Weights of a small GPT-style language model, trained from scratch on English Wikipedia.
Size: 10 layers, width 128, 2 heads of 64, vocabulary 1024, 2.12M parameters.
Architecture: RMSNorm before each block, learned positions, tied embeddings.
Training: a variant of SOAP for these matrices, 123M tokens, 5154 steps.
Each number is 128 + 32 x the weight over the matrix's rms, rounded and kept within 0 to 255. Layers, rows and columns count from 0.

# layer 7 attention value, 128x128, rms 0.337, rows 0-104, columns 0-63
[[ 84 103 119 172 137 199  99 151 135 105 160  69 101 148  35 132 116 156 136  82 118 104 190 144 104 134 122 118 113 144 140 134 193 119 156 157 119 107 115 119 180  83 116 188 180 124  74  93 143 141 131 169 142 117 196 179 156 161 141  71 137 176 153 202]
 [102 189 193 181 150 116 163 123 248 108 115 166 103 162 107  75 136 142  62 139 108 176  82  95  52 125 103 134 159 139 151  68  38  98  72  71 140 177 152 191  17 149 117 124 124 189 162 100 168  46 118  34 138 157  86 132 154 152 140  88 183 130 136 135]
 [164 191  33 159 105  87 135 143 139  42 180  68  62  98 116 112  57 148  99  70 123 109  74 196 121 127 150 113 137 120 154 175 136 145 147  48 139 193  45 112 139 150 197 159  87 115 126 162 168  21  95  69 157 175 119 125 169 134 160 138 128 156  81 108]
 [149 160  98 163  98 125  68 168 163 161  86 154  94 151 176  96 164  95 140 131 134  95 163 164 110 116 123 130 159 146 166 164 122 126  81 147  87 181 202 122 161 177 144 190 167 112 100 118 112  85 196  92  73  79 113 127 151 149 144 234 170 153 114 140]
 [ 92  69 118  95  41 129 129 164  83 123 100 182 103 166 172  25 185  68 150  82 152 100 158 123 103 165 176 118 123 162 110  87 115  97 101  58  61 147  94 138 166  85 107 144 104  56  73 131 106 138 149 206 106 150  99  73 176  82 124  54 177  99 163 153]
 [154 108 164 101 151 181 184 181 159  69 126 106 119 160 113 159 111 127 121  93  72 127  89  93 145  97  92 132  90 110  94 237 201  86 167 183  98 222  92 115 150  74 126 164  80 150  73 108 145 171 116 148 169  98 143 176 127 125 163 199  53 142 192  73]
 [155 135  78 147  74  70 212 131 125 126 154 101 123 117 137  93 124  82 114 116 136 148 135  85  70 132 111 123  98 136 196 136  96 102 171 176 134 159 132  91  81 128 155 157 138 110 146 135 146 170 159  78 112 115  55 143 109 158 102 183 205  96 193 159]
 [182 158 151 199  98 215 186 100  71 149 135 171 125 154 116  60 153  86 139 122  91 130  96 120 201  79 146 112 174 164  97 105 129  42 215 107 155 176  97 128 146 152 127 143 156 135 216  94 139  97 123 129 130 155 135 182  96 109  24 164 148 161  95  40]
 [154 145 128 117 124 100  70 111 124  63 172  74 165 149 150 146 153  94 114  96  75 148 196 155  82 129  68 168 112 177 174 229 123 141 160 131  96  84  42 194  74  71 125 186 135  90 123  82 150 111 143 150  82 148 169  86 181 112 137  68  70 115 147 129]
 [ 76 136 184 177 202 103  83  81 124 123  83 175 131 142 100  70 143  98  71  97 108 181 116 123 128  67 130 127  20 193 135 102 162 147 111 214 138 153 174 105 120 122 173 105  89 139 167 122  90 146 163 139 137 166 165 140 147 117  78 110 124 130  74  70]
 [195 122 181 109 140 154 148 104  76 133 106 171 177  73 125 136 142 138 141 103 116 155 146 146  64 190 190  59 178 142 134 151 186 198  62 108 136 195 134  78  83 102 224 114 232 170 121 127 232  92 160 178 146 149  92 120 111 128  63  98 104 162 159 168]
 [116 146  88  98 194 146 180 128 167 152 107  98 157 108 123 102 147 141 101 129 113  77 171  97 146 149 118 137 126 221 123 102 131 154 116 109 155 203 149 166 143 132 131 140 131 131  56 139 206 112 137 134  97 108 136  90 234 104  68 113 116 148 146  90]
 [143 200 218 123 113 144 135 105 100  32 156 134 107 174 192 118 107 181  88 198 167 120 172 152  88 112 142  28 180 194  74 157 162 101 116 202 158 112  47 162 143 122 106 173  56  95  91 182  51 155 119  57 107  75 137 112 127  71 119 160 161 156  86 140]
 [172 154 126 175 132 122 195 122 155 157 188 111 139 176 144 176 152 160 133 111 128 124 123 105 165 115 148 118 121 189 182 112  90 148  92 173 147 125 169 127 100 161 125 142 144 121 132  98 146  65 108 140 164  72 100 174 175 109 141 150  95  68 168 126]
 [165 148  79  93 112 145  61 173  65 105 117 129 120 186 150  65 126 106 131 128 157  66 128 141 149 178 155 141 107 144 210 155 149 108 128 124 186 102 122 148  52 145  46 115 169  54 119  77 106  18  80 157 135  70 175 140  89 155 122 166 115 146  77  87]
 [158  84 147  99 134  95 117 130 111 160 177 126  92 109  84  67  71 137 144  83 160 143 107 160 192 144 129  98  66 144 150 119 117  67 174 127 161  99 112 119 102  75 117 162 109  85 129 137 197 144 189 168 148 110  63 102 126 134  72  78  66 234 110 128]
 [131 134 119  96 188 151 129 156 136 115  97 130 109 125 108 153 185 139  10 167  35  66  66 143 115 190 195 166 152 109 205 125 155 104 180 153 162 124 118 117 132  52 163  60  33  98 121 132  10 150  59 104 188  78 109 157 122 119  80 120  93 153  52 139]
 [126 116  96  58 119 125 187 126 150  74 124 200  98  93 134 105 202 199 179  81 123 161 137 195 208 143 148 142 171 107 122  62  79 183 134 186 134  65 196 117 115  59 128  60 103  65  71 133 110 163  93 163 118 166 112 105 124 107 184 121 170 151 137  63]
 [255 147 154  52 120 137  49  79  79 136  99 112  49 110 178 131 209 164 142  21 171 148 158  74 124 123  32  96  97 141  81 141 104 157  97 101  98  80 129 146 174 111 135  91 162 134 140 190  99 240 162 122  78  69 106 183 105 155 119 149 122  36 142  81]
 [166 165 201 153 195 184 158 180 189  72  92 104 169 157 142 105 159 146  72 214 108 156  34 133 120  74 183 106 159 129 162 142 202  99  61 101 137 108 153  61 112 171 121 108 215  93  99 155 173 145 255  89 105  57 104 113 105 201 140 105 128  86 121 122]
 [105  67 115  86 106 136  82  71 218 157 162 118 153 124  86  78  93  93 100 114 123 180 209  84 122  81  79 153 178 137 179 132 134 123 143 123 147  89 116 122 152 103 187 128 150  80  92  57  63 180 144 133 101 102  90  83 100 156 175 153 130 174 151 132]
 [168 136  98 175 177 168 144 133 160 143 102 151 108  92 122 184 109 104 101 135 121 108 200 146 109 148 191  76 116  62 176 161 139 171 169 173 111  96 104 162  21 160  87 115  91 164 143  76 143 153 133 101  70 125 161 161 190 105 155 187 225 160 105 113]
 [107 127 108 155 120 115 129 156  87 182 161 156  98 127 151  88 132  83 205 125 172 121  61  66  38 113  99 108 147 123 143 174 132 171  85 138 120 155  99 133  80  90  56  72  73 109 138 109 105 152 135 149 139  64 153 148 196 136 103 163  99 110 125 168]
 [134 119 129 111 111 135 127 147  91 126 184 119  69  69  85 100  94 160 117 165 205 144 162 176 208 141 157 133  68  37 138 144 119 128 139 163 185  96 110 116 132 120  66 170 186 123 160 100 126 159  58 178 164 135 108 134  75 142 131 119 121  87 145 160]
 [132 181  98  73 156  94 123   0 104 183  97  91 173  56  34  90  85  96  91  91  94  98 191 149 100  59 162  80 131  98 129 112 127 143 147 130 123 120 149 127 173 129 158 108 175 129  30 154 147 124 154 164 219 128 130  88 124 201 192 160 144 126 153  76]
 [138 103 138 149 123  67 102 138 184 147 143 126 102  92 148 129 159 138 102 125  64  86  95 139 137 114 183  80 103 132  69 207  68  60  88 163 217 105 142 158 135 110 123 155 118 108  86 116 142 142  76 154  67 186 152 145 133 232 115  94 128 169 139  76]
 [145 200  47  77 108 176 105 100 133 162 122 139 167 176 141  32 148 124 129 109 175 106  95 112  89  60 174 116 145  93  43 175  68 131 178 153 155 188 164 169  77 127 102 146 153 137 158 128 225 185 179 188 187 140 126 127 133 105 108 115  89 125 172 121]
 [166 116 123 120 195 128  68 106  77 148 193 137 179 162 152 135  81 124  92 125  87 146 108 208 122 125 205  70  83 142  55 141  95 158  85 135 115 109  53 162 170 140  95 105 104 111 181  39  74 103 129  72 143  79  82  92 117 116  88 168 109  45 118  99]
 [141  71 213  91 211 113 136 124  89 148  94 105 134  83 137  93 155 153 134 137  82 129  84  78 121  55 128 150  99 112  96  94 133  61 134 194 156 143 123 162 127 161 175  47 146  87 125 141 173   6 113 112 156 222 170 105 146 134 109  92 142  76 138  79]
 [175 114 125 112  87 174  91  73 138 255 126  75 100 216 152 129 163 131 136 142 128 166 133 135  90 103  97 143 152 111 137 123 165 164 104 199 175 128 157 173 129  96 107 118 159 103 194 120 135 173 157  83  93 168 145 138 104  32  90  18 159 201  56 146]
 [123 135 140  82 141  60 196 195 135 169 114 175  41 183  65 132  93 165 205 131 134 126 118 139 146 113 126 124 161 186  49 200  87 174 123 108  47 154  46 172 152 197 157 145 144 146 172  85 138 125 103 136 114 125 122  62 166 135  99 215 103 169 129  62]
 [129 139 104  94 146 100 180 120 157 157 109 120  69 168  88  39 199 163 168 157 134  87  71 104 101  87  74 188 200 195 128 111 102 106 123 136 145 171  93  91 123  93 253 134  65 142 103 153 159 151 184 130 123 143 144 252  73 119 119 141 123 136 134 206]
 [182  94 136 104 138 141 176 143 113 118 117 103 155 152 107 128  42 131  89 154 152  79 122 171 111  69 183 193  84 120  98 176 148 190 159  94 122 144  63  97  11 113 153 171 142 121 127  83   0 146  97 167  26 210  72 191 110  92 141 159 145 119  93 188]
 [107  49 118  20  87 182  92  78 198 136 187  99 175 161 191 180  52 108 164 130 137 101  88 174 136 118 118 101 202 160  94 119 168 187 113  98 125 132 187  82  65 101 119 160  71 124 148 232 161 128 132  94 153  76 180 116 100 168  95 123  91 151 195 108]
 [188 173 133 145 151 162 255 102 147 119 179 144  67 194  84  95 119 140 172 149  72  67  93 185 115  63 159  93 107 109 183 118 180 173 109 157 109 114 145 148 155  80  71 160 164 142 160 105  72 150 124 152 124 139 156  75 145  93 139  75 149  96 167 112]
 [119  99 210 146 151 135 154 175 162 137 210  75  92 124  80 124 152 151 138 106  50 169 149 225  52 128 106 197 104 158 150 186  38  70 150 177 138  92 141  93 160 188 106 152 136  73 156 149 146 139 156 210  71 162 134 120 166  47 171 169 148 154 124 148]
 [150 134 167 124 118 130  93 131  48 118 154  91  68 113 118  70  51 117  70 130 137  77 119 162 109 204 164 152 147 145 123 122 161 197 124 143 175 120 183 164 148 116 146  97  76  91 162  29 208 100 109 103 158 132 100  97  95 142 103 122 174 171 157  94]
 [187 156 161 119  76 104 170 183 137 129  95 120 164  85  64 204 148  99 176 122 146 158 127 134  81  87 201 119 109 104 119 186 111 232  95  87 100 223 132 140 109 170 118 131 118  34 115 114 129 116 145 120 194  93 170 211 120 132 131  86  42 169  62 166]
 [112 111 142 151 143  76  53 177 185 139 163  66 127 121 187  96  87 140 117 173  79 120 149 115 136 156  18 175 173 106  84 175  94 199 166 106 132 102  94 137  88 186  32  81  47 103 219 158  94  84 193 141 188  79 118 147 122 170 160 136 163 119 162  72]
 [133 113 148 147  94 163 126 104 147 116 125 195 150 115 196 117 134 118  74  95  97  32 111  55  66 191  70 123 157 172 139 129 131  95 147 172  96 132 118 142 126 112  31 155 155 180 109  96 157 172 154 140 137  97 130 223  90  72 111 111  65 155 119 130]
 [123 115  75 228 191  73 159 127  87  69 134 111  73  92 194 152  83 133 145 182  81 135 101 154 159  83 142  83 125  71 189 128   0 129 129 134  88  82 106 159 155 118 163 166  82 119 172 125 120 102 126 153 193 148 167 114  88  57 105 122 134 122 130 133]
 [207  72 103  56 125 167 136 159 167  97 138 141 227 130  65  64 108 140 116 116 134 118 139 113 136 181 104 143 135  69  34  99  54  88  62 112 161  96  90 146 142 120 159 137 102 104 183 131 201 140 158 149 173 161  97 122  99  93 166 178 112 174 134 164]
 [160 137 183 126 106 132 148  45 125 140 136 165  89 139 137 190 125  29  83  82 118  70 153  72 108 119  77 165 104  93 127  85 162 147 163 106 152  92 172  41 180 190  87 154  23  98  58 151 138 111  78 151  85 101  30 165 158 118  31 111  96 135 112 151]
 [141 168  88 174 153  88 164 102  91 119 161 140  98 162 130 178  78  90  31 117  87 157 188 176 103 151  27  91 102 125 101 190 142 136 153 146  99 106 176 168 128 110 114 186 134 129 146  97 114 173 138 213 197 181 112 192 172 131 128 130  77 123 145 144]
 [102 206 159 109 167 183  94 173 112  76 147 147 145 120  66  81 123 117 162  95 172  89 141 147 165 105  14 129  97 160 117  83 134 184 112  92  90  70 101 166 153 148 177 155 118 231 150 151  47 172  96 150  73 167 174 111 139 110 103 113 153 164  91  95]
 [ 76 150  94 125 119 195 188 183 140 192 126 114 119 185 126 180 189 146 109  81  83  81 107 159 140  93  95  94 171 187 125 150  90 159 131 160 132 123  78 140 164 144 102  86 159  92 187 154 118 145 133 165 136 178  62  52  80 159 151 151 126  67 111 150]
 [102 151 219 155 130 185 138 154 127 186  63  86 184  79 132 171  42 220  73 101 182  91  80 132 115  93 120 173 121 138  93 222  58 178 108 111 107  93 189 128  82 177  96 165 167  65  48  72 164 169 107 120 142  99 123 105 109 106 161 155 101 157 166  75]
 [143 181 160 106 103 112 147 115 147 136  71 131 201 121 141 156 137  93 209  95  88 124 115  65 173 165 131  75  77 182 149  73  91  47 157  63 130 137 216 144 144 132  79 209  57 102 128  38  80  85 139 138 161 175 140 155  56 121 160 145  76 154 119 106]
 [136 180  93 123  61  88 195  59 134  98  72 112 121 117 206  97 102 129 111 118 147  92  39 171 203  81 161 167 148 229 164 134 135 132 172 149 129  83  59 178  96 170 128 209 169  62 175 132 134 169  68 119 106  59 131 160 134 141 130  60  82 118 157 112]
 [ 92 119 174  67 154 219 120 148 165  97 126 115  81  57  48 126 159 131 167 152 169 136  95 151  74 112 110 104 112 197 186 147 169 179 107  98 171 143 206 181 147  11 117 140 158 191 163 202 127 147  75 110 150 137  27  90 114 117  92 155 172 117 159 154]
 [189  59 166 167 159  82 146 145 198 152 109  95 119 120 181 176  72 104 136 122 132  80 218 206 108 128 150 121  71 206  79  79 106 100 139 166  78  99 188  97 137 130 158 148 116 194 161 137 125  40 151 134 135  91 141  83 125 117 197  80 135 106 107 139]
 [ 69 166 180 117 127  94 165  72 126 106  87 167  88 136  69   7 188 178 111 158 148  84 185 131 100 125 104 183 144 161 127 140 129 152 110 190 163  77 110  55 159 115 158 135 102 111 150 139 163 116 151 115 143  98 118 193 119 165 115 196 124 156  40 134]
 [139 130 174 119 157 154 141  86 129 178  80 139 117 145 150 138 127 201 192 137 144 145  95 139 121 110  83 127 147 110  89 125 134  72 145  74  85  74  91 106 160 100 122 136 164 135  74 147 136  70 180 189 146 121 182  94  99 183 119 151  82 168 166 110]
 [185  89 119  87 129  51 136  85 148 152 126 150  71 212 129 114  48 134 103 176 160 107 152 201 172 140  82 136 100 100  71 170 177 116  65  73 124  59  66  85 106 163  76 209 132 109  92 194  75  90 137 131 158 214 124 152 165 214 108 122 172 183 151  78]
 [116 102  74 129  82 138 126  86 181 173 198 168 131 119 128  64 128 127  78 153  84 166  54  24 115 101 154  71  97 100 157 167 152 129  55 120 139 112 131 166  77 162 145  79  54 179 159 108  95 107 203 163  66  77 152 102  79 148 163 163  49 185 114  63]
 [124 124  76 182 127 137 158 172  50  86 116  79 129 125 128  67 118  97 132  96  77 125 154 185 105 110 140 195 144 102 107  56 124 130 133 125  69 167 130 203  77 170 163  67 145 175  82 160 167  93 142 142 144 143 106 166 141 165 137 162 109 134 123 117]
 [118 112 129 151 130 168 174  64  99 121 106 168 154 155 149 109 105 179  55 123 113 104 184 108 109 173 134 194  71  79 199 187  82 121 118  86 118 173 146 105 111 102 109 105  67 189 123 125 113 236  79 117  97 142 177  48 159  86 189 138  83  13  96 123]
 [177 119  90 195 118 119 120 197 167 114 105 166 131  69 101 144 147 134 162 160 126 163 117 126  37 128 195 136  71 164  69 181 154  81 180 133  88 150 182 128 160 140 132 192 104 145 125 153 110 121 223 112  94 165 168  85 132  68  94 145 108 120 150 110]
 [125 124  40  93 118 161  93  99 138 100 123  92 117 149 123  92 140 100 139 115 130 162 162 161 120 141 154 168 111 149  43 114 208  64 118 195  72 127 145 157  98  79 164 128 178 115 115 149 113 138 114 146 170 146  80  45 121  83 108 214 112 178 127 109]
 [ 81 141 110  92 130  88 163  67 213 151 165 101 103  97 201  84 206 187 127 128 229 180 189 185 138  59 121  88 102 170 152 162 151 122 110  83 144 144 105 132 185 185  97 142   1 198 162 134 130 203 151 151 150 134 163 127 119 118 158 113 121 154 134 110]
 [134 109  86 117 192 104  96 154 108  95  48 211 100 128 139 108 133 177 141 144  28 155 118 123 115  82 125  98  90  93 145 144 114 190  75  78 181  62 164  82 183 152 108 211  65 132 159 164 151 100 112 151 146 150  28 107 227 181  86  78 138 120 150 108]
 [105  40 123  75 188  57 203 154 109 212 186 112 109 209 205 155  81 166  59 169 136 130  83  46  95  69 142  80  88 185 123 146  83 142 224  82 139 143 175  62  90 107 150  88 194 137 192 181 114 178  87 119  96 152 156  97 140 131 143 139 125  88 108 136]
 [176 108 138 105  55 144 175  71  61  53 107 176 104  97 128  63  99  81 116 175 132 197 136 171  89 117 156 120 146 159 112 189 126  42 204  94 113 113 149 160 123  84 140 104 107 196 132 120 163 155 136 141 159 170  87  83 198 151 153 175  91 132 165 178]
 [163  38 154 169 155 147 133 114 171 170 158 148 173 121 115 102 196 137 217 173 175 104 161  97  90 140 194 194  73 157 121  99  83 164 122 125 101 142  41 114  85 162 150 126 119 126  37 105 112 125 144  93 237  52 128 157  87 153 136 137 206 123 145  84]
 [135 117 110 135 119 160 126 105 143 118 116 149 125 108 113 107 124  91 141 122 136 178 127 128 160 134  93 157 131 116 127 118  92 111 132 136 149 121 107 128 121 139 132 149 126 118 153  82 140 135 130 125 121 102 165 158 119 127 144 125 154 123 147 137]
 [135 149 126 134 118 114 141 130 130 155 116 123 118 140 144 168 109 104 115 133 125 121 125 109 138 117 144 124 125 117 137 100 131 117  91 124 169 124 182 167 119 125  85 111 160 126 158 147 148 116 137 127 122 100 130 138 122 157 127 100 137  99 117 130]
 [161 151  94 143 144  90 121 104 113 121 158  87 141 152 143 118 128 124 110 158  99 144 123 109 141  96 110 179 151 152 103 130 148 149  89 154 124 113 104 113  99 154 123 119 101 147 142 111 141 143 108 148 120 151  91 123 120 142 137 149 114 104 138 139]
 [127 180 109 140 159 121 133 101 132 106  84 131 131 121 131 141 120 137 128 136 138  95 122 111 152 158 106 135 135 164 110 146 137 102 132 134 150  85 137 122 117 140 153 137 157 107 136 118 138 105 146 128 134 122 124 116 146 147 129 146 103 136 111 131]
 [156  93  98 147 134 173  92 138 122 141 129 133 148 122 154 125 142 158  98 111 136 118 126 146 139 156 152 113 125 110 106 129  92 142 146 147 145 104 162 153 102 118 114 131 123  98 118 137 119 132 137 141 121 110 144 152 127 158  97 175 126 149 117 124]
 [135 125 110 156 131 111 118 151 103 153 130 150 159 133 143 134 122 109 128 136 166 131 114 124 111 136 149 117 104 168 143 131 143 106  87 151 151 155 155 140  97 165 167 111 110 126 155 144 119 146 136 137 167 123  94 140 108 149 117 125 131 170 125 106]
 [148 138 148 127 103 109 134 122 139 115 110 113 165 118 132 107 152 110 120 171 151 128 141 124 141 142 113 151 123 141 123 112 120 136 122 136 131 128 142  89 122 107  96 128 153 151 112 127 201 161 119 118 163 131 101 129 111 136 130 105 132 123 118 107]
 [ 94 122 137 114 132 134 117 147 127 131 123 120 174 130 114 113 108 157 116 106 173 161 140  94 141 134 124 134 129 145 108 100 118 152 127 168 144 159 135 137 127 135 118 145 120 136 150 110 109 114 111 115 166 138 131 128  83 124 142 108 124 142 117 125]
 [128 166 125 141 119 129 129  87 123 167 133 160 156 102  85 139 103 126 120 130 133 119 102 123 148 128 132 121 149 125 133 121 120 140 164 121 129 138 111 147 139 125 153 142 120  76 122 135 131 129 128 136 150 120 146 181 124 121 115 119 119 112 135 170]
 [141 154 118 121 145 111 123 117 123 124 120 150 119 121 147 129 123 119 139 110 140  90 156 134 156 142 132 132 142 109 145 128 112 115 124 132 124 103 143  88  81 104 124 120 152 112  92 115 128 140 140 153 150 154 165 137 142 133 108 117 103 154 111 130]
 [116 126 137 145 115 158 107 114 129 129 137 109 116 139 117 118 155 140 120 135 121 108 115 108 136 128 112 118 127  82 100 161  85 122 100  87 127 129 127 132 144 128 107 128 127 108 165 118 116 167 152 152 115 114 107 132 140 116 136 108 155 125 166 136]
 [125 126 124  85  84 131 160 114 127 106 141 110 135 134 104 112 132 125 156 138 120 132 146 161 120 101 106 148 122 112 128 141 103 118  99 177 131 122 155 141 150 111 150 120 152 108 136 142 123 138 140 114 183 141 130 140 124 126 103 111 131 162 123 143]
 [109 115 121 125 112 135 136 131 129  91 146  80 162 120 140 135 119 177 168 146 125 135 127 127 130 153 122 116 130  99 118 132 135 159 116  99 158 115 115 141 122 120 123 109 126  81 104  80 121 159 119 114 104 102 103 141 128 126 112 123 135 131 102 135]
 [ 98 165 117 116 139 108 165 113 135 117 116 125 115  96 113 147  67 137 100 140 126 147 138 125 130 136 102  76 115 149 143 117 123 156 129 120 127 131 151 128 116  94 149 127  55 141 144 158 118 162 117 138 156 144 123 115 139 116 126 107 132 128 124 117]
 [140 114 136  82 163 119 118 139 146 126 139 103 104 150 127 130 121 117 102 118 106 153  89 166 136 115 137 145 110 129 129 115 148 114 115 149 155 137  95 151 118 128 132 105 148 133 138 141 119 123 110 149 119 128 104 139 132 129 107 123 118 116 145 110]
 [109 120 112 138 119 143  93 117  85 115 156 118 153 110 125 138 116 116 135 111 147 136 113 120 122 103 141 112 124 136 126 106 159 138 142 155 115 138 127 119 119 110 158 135 143 118 105 170 156 118 134 125 117 130 128 118 111 153 148  99 117 154 137 119]
 [112 135 161 117 124 129  63  89 147 101 137 134 121 148 118 107 142 124 138 142 140 142 117 159 154 136 118  99 170 124 148  88 158 118 165  95 145 154 178  98 113 127 150 141 136 150 120 142 122 124 151 102 162 152 131 166 154 171 157 118 113 117 121 164]
 [151 156 131 115 148 102 111 175 142  95 139 142 136 153 121  66 134 125  86 113 141 117 136 127 107 118 107 137 121  96 113 129 101 114 110 160 123 134 149 125 113 161 144 166 127 102 117 149 142 118 173 131 114  92 125 117 161 130 166  89  78 154 127 141]
 [151  88  98  84 137 151 104 119 132 129 114 109 128 117 111 163 102 117 110 117 132 144 147 139 117 118 134 137 154 116 137 130 123 132  95 106 132 135 135 132 128 161 139 136 134 128 117 153  94 125 112 175 154 161 102 149 109 139 138 122 112 110  93 143]
 [135 114 123 141 137 110 105 125 177  92 128 140 113  81 161 129 160 140 108 142 130 150 144 137 155 129 126 113 123 124 157  86 106 125 155  97 117 124 133  99 115 107 156 136 122 161 166  85 141  92 157 140 122 125  96 152 164 135 120 117 106 161 126 122]
 [157 136 137 136 103 144 124 101 125 130 145 155 134  91 127 144 123 169 136 151  94 127  98 134  97 130  91 138  95 119 116 147 166  86 100 115 118 160 136 120 134 111 161 127 136 141  94 149 139  55 142 124 105 129 143 133 139 125 153 160 120 133 126 130]
 [135 119 122 119 110 134 114 121 108 130 128 127 111 130 156 116 129 127 126 129 134 175 142 174 135  99 123 120 123  94 121 145 142 106 144 120 118 129 128  92 119 164 143 115 106  95 132 127 130  93 134 139 105 133 128 108 155 121 118 119 112 114  91  69]
 [107 120 133 121 161 112 183 133 141 131 147 154 137 115 147 131 116 151  97 115 130 115 132 150 173 113 148 129 180 143 128 135 114 139 139 114 160 120 115 131 153 132 115 145 131 123 123 158 114 139 133  94  80 140 120 141 123  93 124 154 105 132 137 130]
 [ 97 137 157 127 104 137 103 155 172 142 138 120  96 105 138  96 117 112 131 103 127 114 119  97 128 120  78 105 159 156 158 134 120 127 133 130 150 160 135 158 133  92  80 121 142 136 121 130 108 121 115 119 104 132 120 139 118  86  92 128 117 139 135 137]
 [122 139 100 142 138 158 113 126 170 113 135 141 109 159 166 156 126 107 147 133 121 117 163 139 137 150 102 114 152 113 118  99 135  83 110 136 164 146 115 112 118 126 115 140 135 122 138 146 117 100 119 152 152 113 160 141 109 128 134 152 104 129 127 109]
 [155 138 136 120 146 141 137 141 130 123  99 149 133 114 113 139 144 115 168 132 103 123 116 118 149 129 136 137 138 116 150 115 117 151 139 143 167 116 120  96 145 128 115  86 116 137 109 125 123 112 156 123 162 127 114 131 110 132 125 142 178 110  89 110]
 [114 143 162 153 123 122 154 165 125 170 154 105 133 115 127 136 155  96 135 136 103 160 128 133 114  93 104 172  81 137 139 158 109 144 127 120 106 108 117 122 104 125 118 109  97 157 140 131 138 124 126 154 145 125 172 133 138 110 112 162 134 118 138 121]
 [139 147 152 149 141  92 142 125 109 127 115  96 121  93 113 157 109 129 108  93 104 111 122 142 141 129 113 130 111 108 152 166 121 119  98 139 121 115 162 142 101 129 103 112 114 109 135 143 108 130 141 122 120 128 137 110 107 109 120  88 156 176 115 125]
 [145 113 120 136 118 140 141 154 137 137 148 100 140 109  88 137 110 111  81 115 140 122 168 112 112 124  90 123  96 136  94 101 154 133 117 147 120 138 152 132 111 133 108 137 137 109 145 126 127 159 143  91 119 163 126  90 154 151 101 100 146 166 130 163]
 [180 182 120 121  96 113 128 155 131 109 135 101 141 133 112 155 132  98 123 159 123 164 128 120 144 127 144 158 139 114 100 100 119  98 140 118 123 124 127 161 141  71 133 121 109 140 121 152 120 135 127 145 118 132 116 116 126 112 118 109 127 163 172 125]
 [129 131 137 110 138 117 132 145 119 134 148 132 109 122 160 124 118 158 128 154 152 114 139 144 126 101 129 128 156 129  84 114 129 174  81 143 128 147 124  66  94 114  97 121 134 166 127 129  77 103 107 106 144 132 144 169 110  95 105 168 151 148 122  89]
 [ 80  97 136 133 126 128 150 131 138 109 113 117 118 131 124 131 102 115 127 146 130 134 143 153 110 132 136 176 151 162 124 122 141 113 160 107 140 146 177 132 116 157 143 122 159 113 117 129 114 115 119 173  99 131 187 129 144  92  88 133 101 110 125 118]
 [158 134 129 168 167 119 113 141 118 136  81  77 139 166 120 154 109 114 146 129 149 111 120 115 168 105 111  99 120 114 120 118 121 118 124 123 131 165 112 101 136 123 125 137 118 138 114  80 123 157 168 128 158 133 117  91 112 120 111 159 137 102 103 158]
 [161 157 131 118 152 177 100 132 160 114 126 170 107  98 109 130 130 160 156 111 151 130 159 143 151 121 127 136 106 142  84  61 130 131 141 116 102 118 143 105 159 120  94 134  98 130 120 161 158 139  91 111 156 118 143 110 133 135 132 131 119 124 105 116]
 [124 152  96 127 130 115 131 153  98 138 125 134 117 130 138 118 141  95 103 133 128 112 107 141 119 142  90  92 136 122 107 126 114 105 155 143 143 183 129 110 115 156 123 161 138 119 167 142 128 147 138 138  99 134 155 174  88 166 124 138 120 133 111 142]
 [148 142 125 136 107 157 122 127 139 120 121 132 113 144  91 134 123 118 161 102  82 173 111 128 111 114 142 139 135 118 114 135  98 140  99 141 138 139 141 144 118 126  98 113 116 129 124 115 173 154  99 147 125 132 137 121 142 144 105 123  95 128 124 155]
 [124 108 134 102 148 143 126 156 145 153 151  87 138 156 114 110 154 159 113 122 112 145 145 145 134 197 123 124 150 139 141 149 141 133 117 121 132 144 102 120 118 149 115 110 111 125 120  97 168 112 107 122 126 109 178 147 120 121 110 136 124 144 145 103]
 [194 217 136  89 106 107 125 105 129 123 130 113 102 141 134  95 148 140 140 138 118 151 124  97 131 138 131 128 107 151 128 133 128 114 121 110 127 132 138  96 121  96 137 122 134 127 148 159 113 127 144 115 165 104 120  95 125 154 149 147 125 141 158 116]
 [126 130 126 159 152 125 114 118 157 167 113 153 145 140 140 108 154 140 183 137 122 123 173 174 144 139 150 145 127 137 146 119  98 125 176 122 132 145 128 112 124 165 137 121 120 161 125 144 128 137  99 129 133 163 103 140 159 137 138 123 149 156 115 131]
 [129 159 131 137 140 109 118 118 156 132 101 107 125 110 116 113 178 144 149 111 135 123 150 165 139 146 112 174 103 133 117 122 102 123  91 122 156 167 138 142  95 140 129 120 121 142 138 127 182  83 106 127 140 130 182 130  87 167 137 143 154 118 140 126]
 [125 119 131 167 137 135 117 159 116 108 138 144 126 112 146 101 127 141 129  89 109 145 135 131 155 146  98 135 127  84 150 121 123 120 110  92 129  89 146 150 137 150 159 118  91 139 111 115 118 105 143 109  84 123 147 158 120 140 127 104 129 124 118 112]]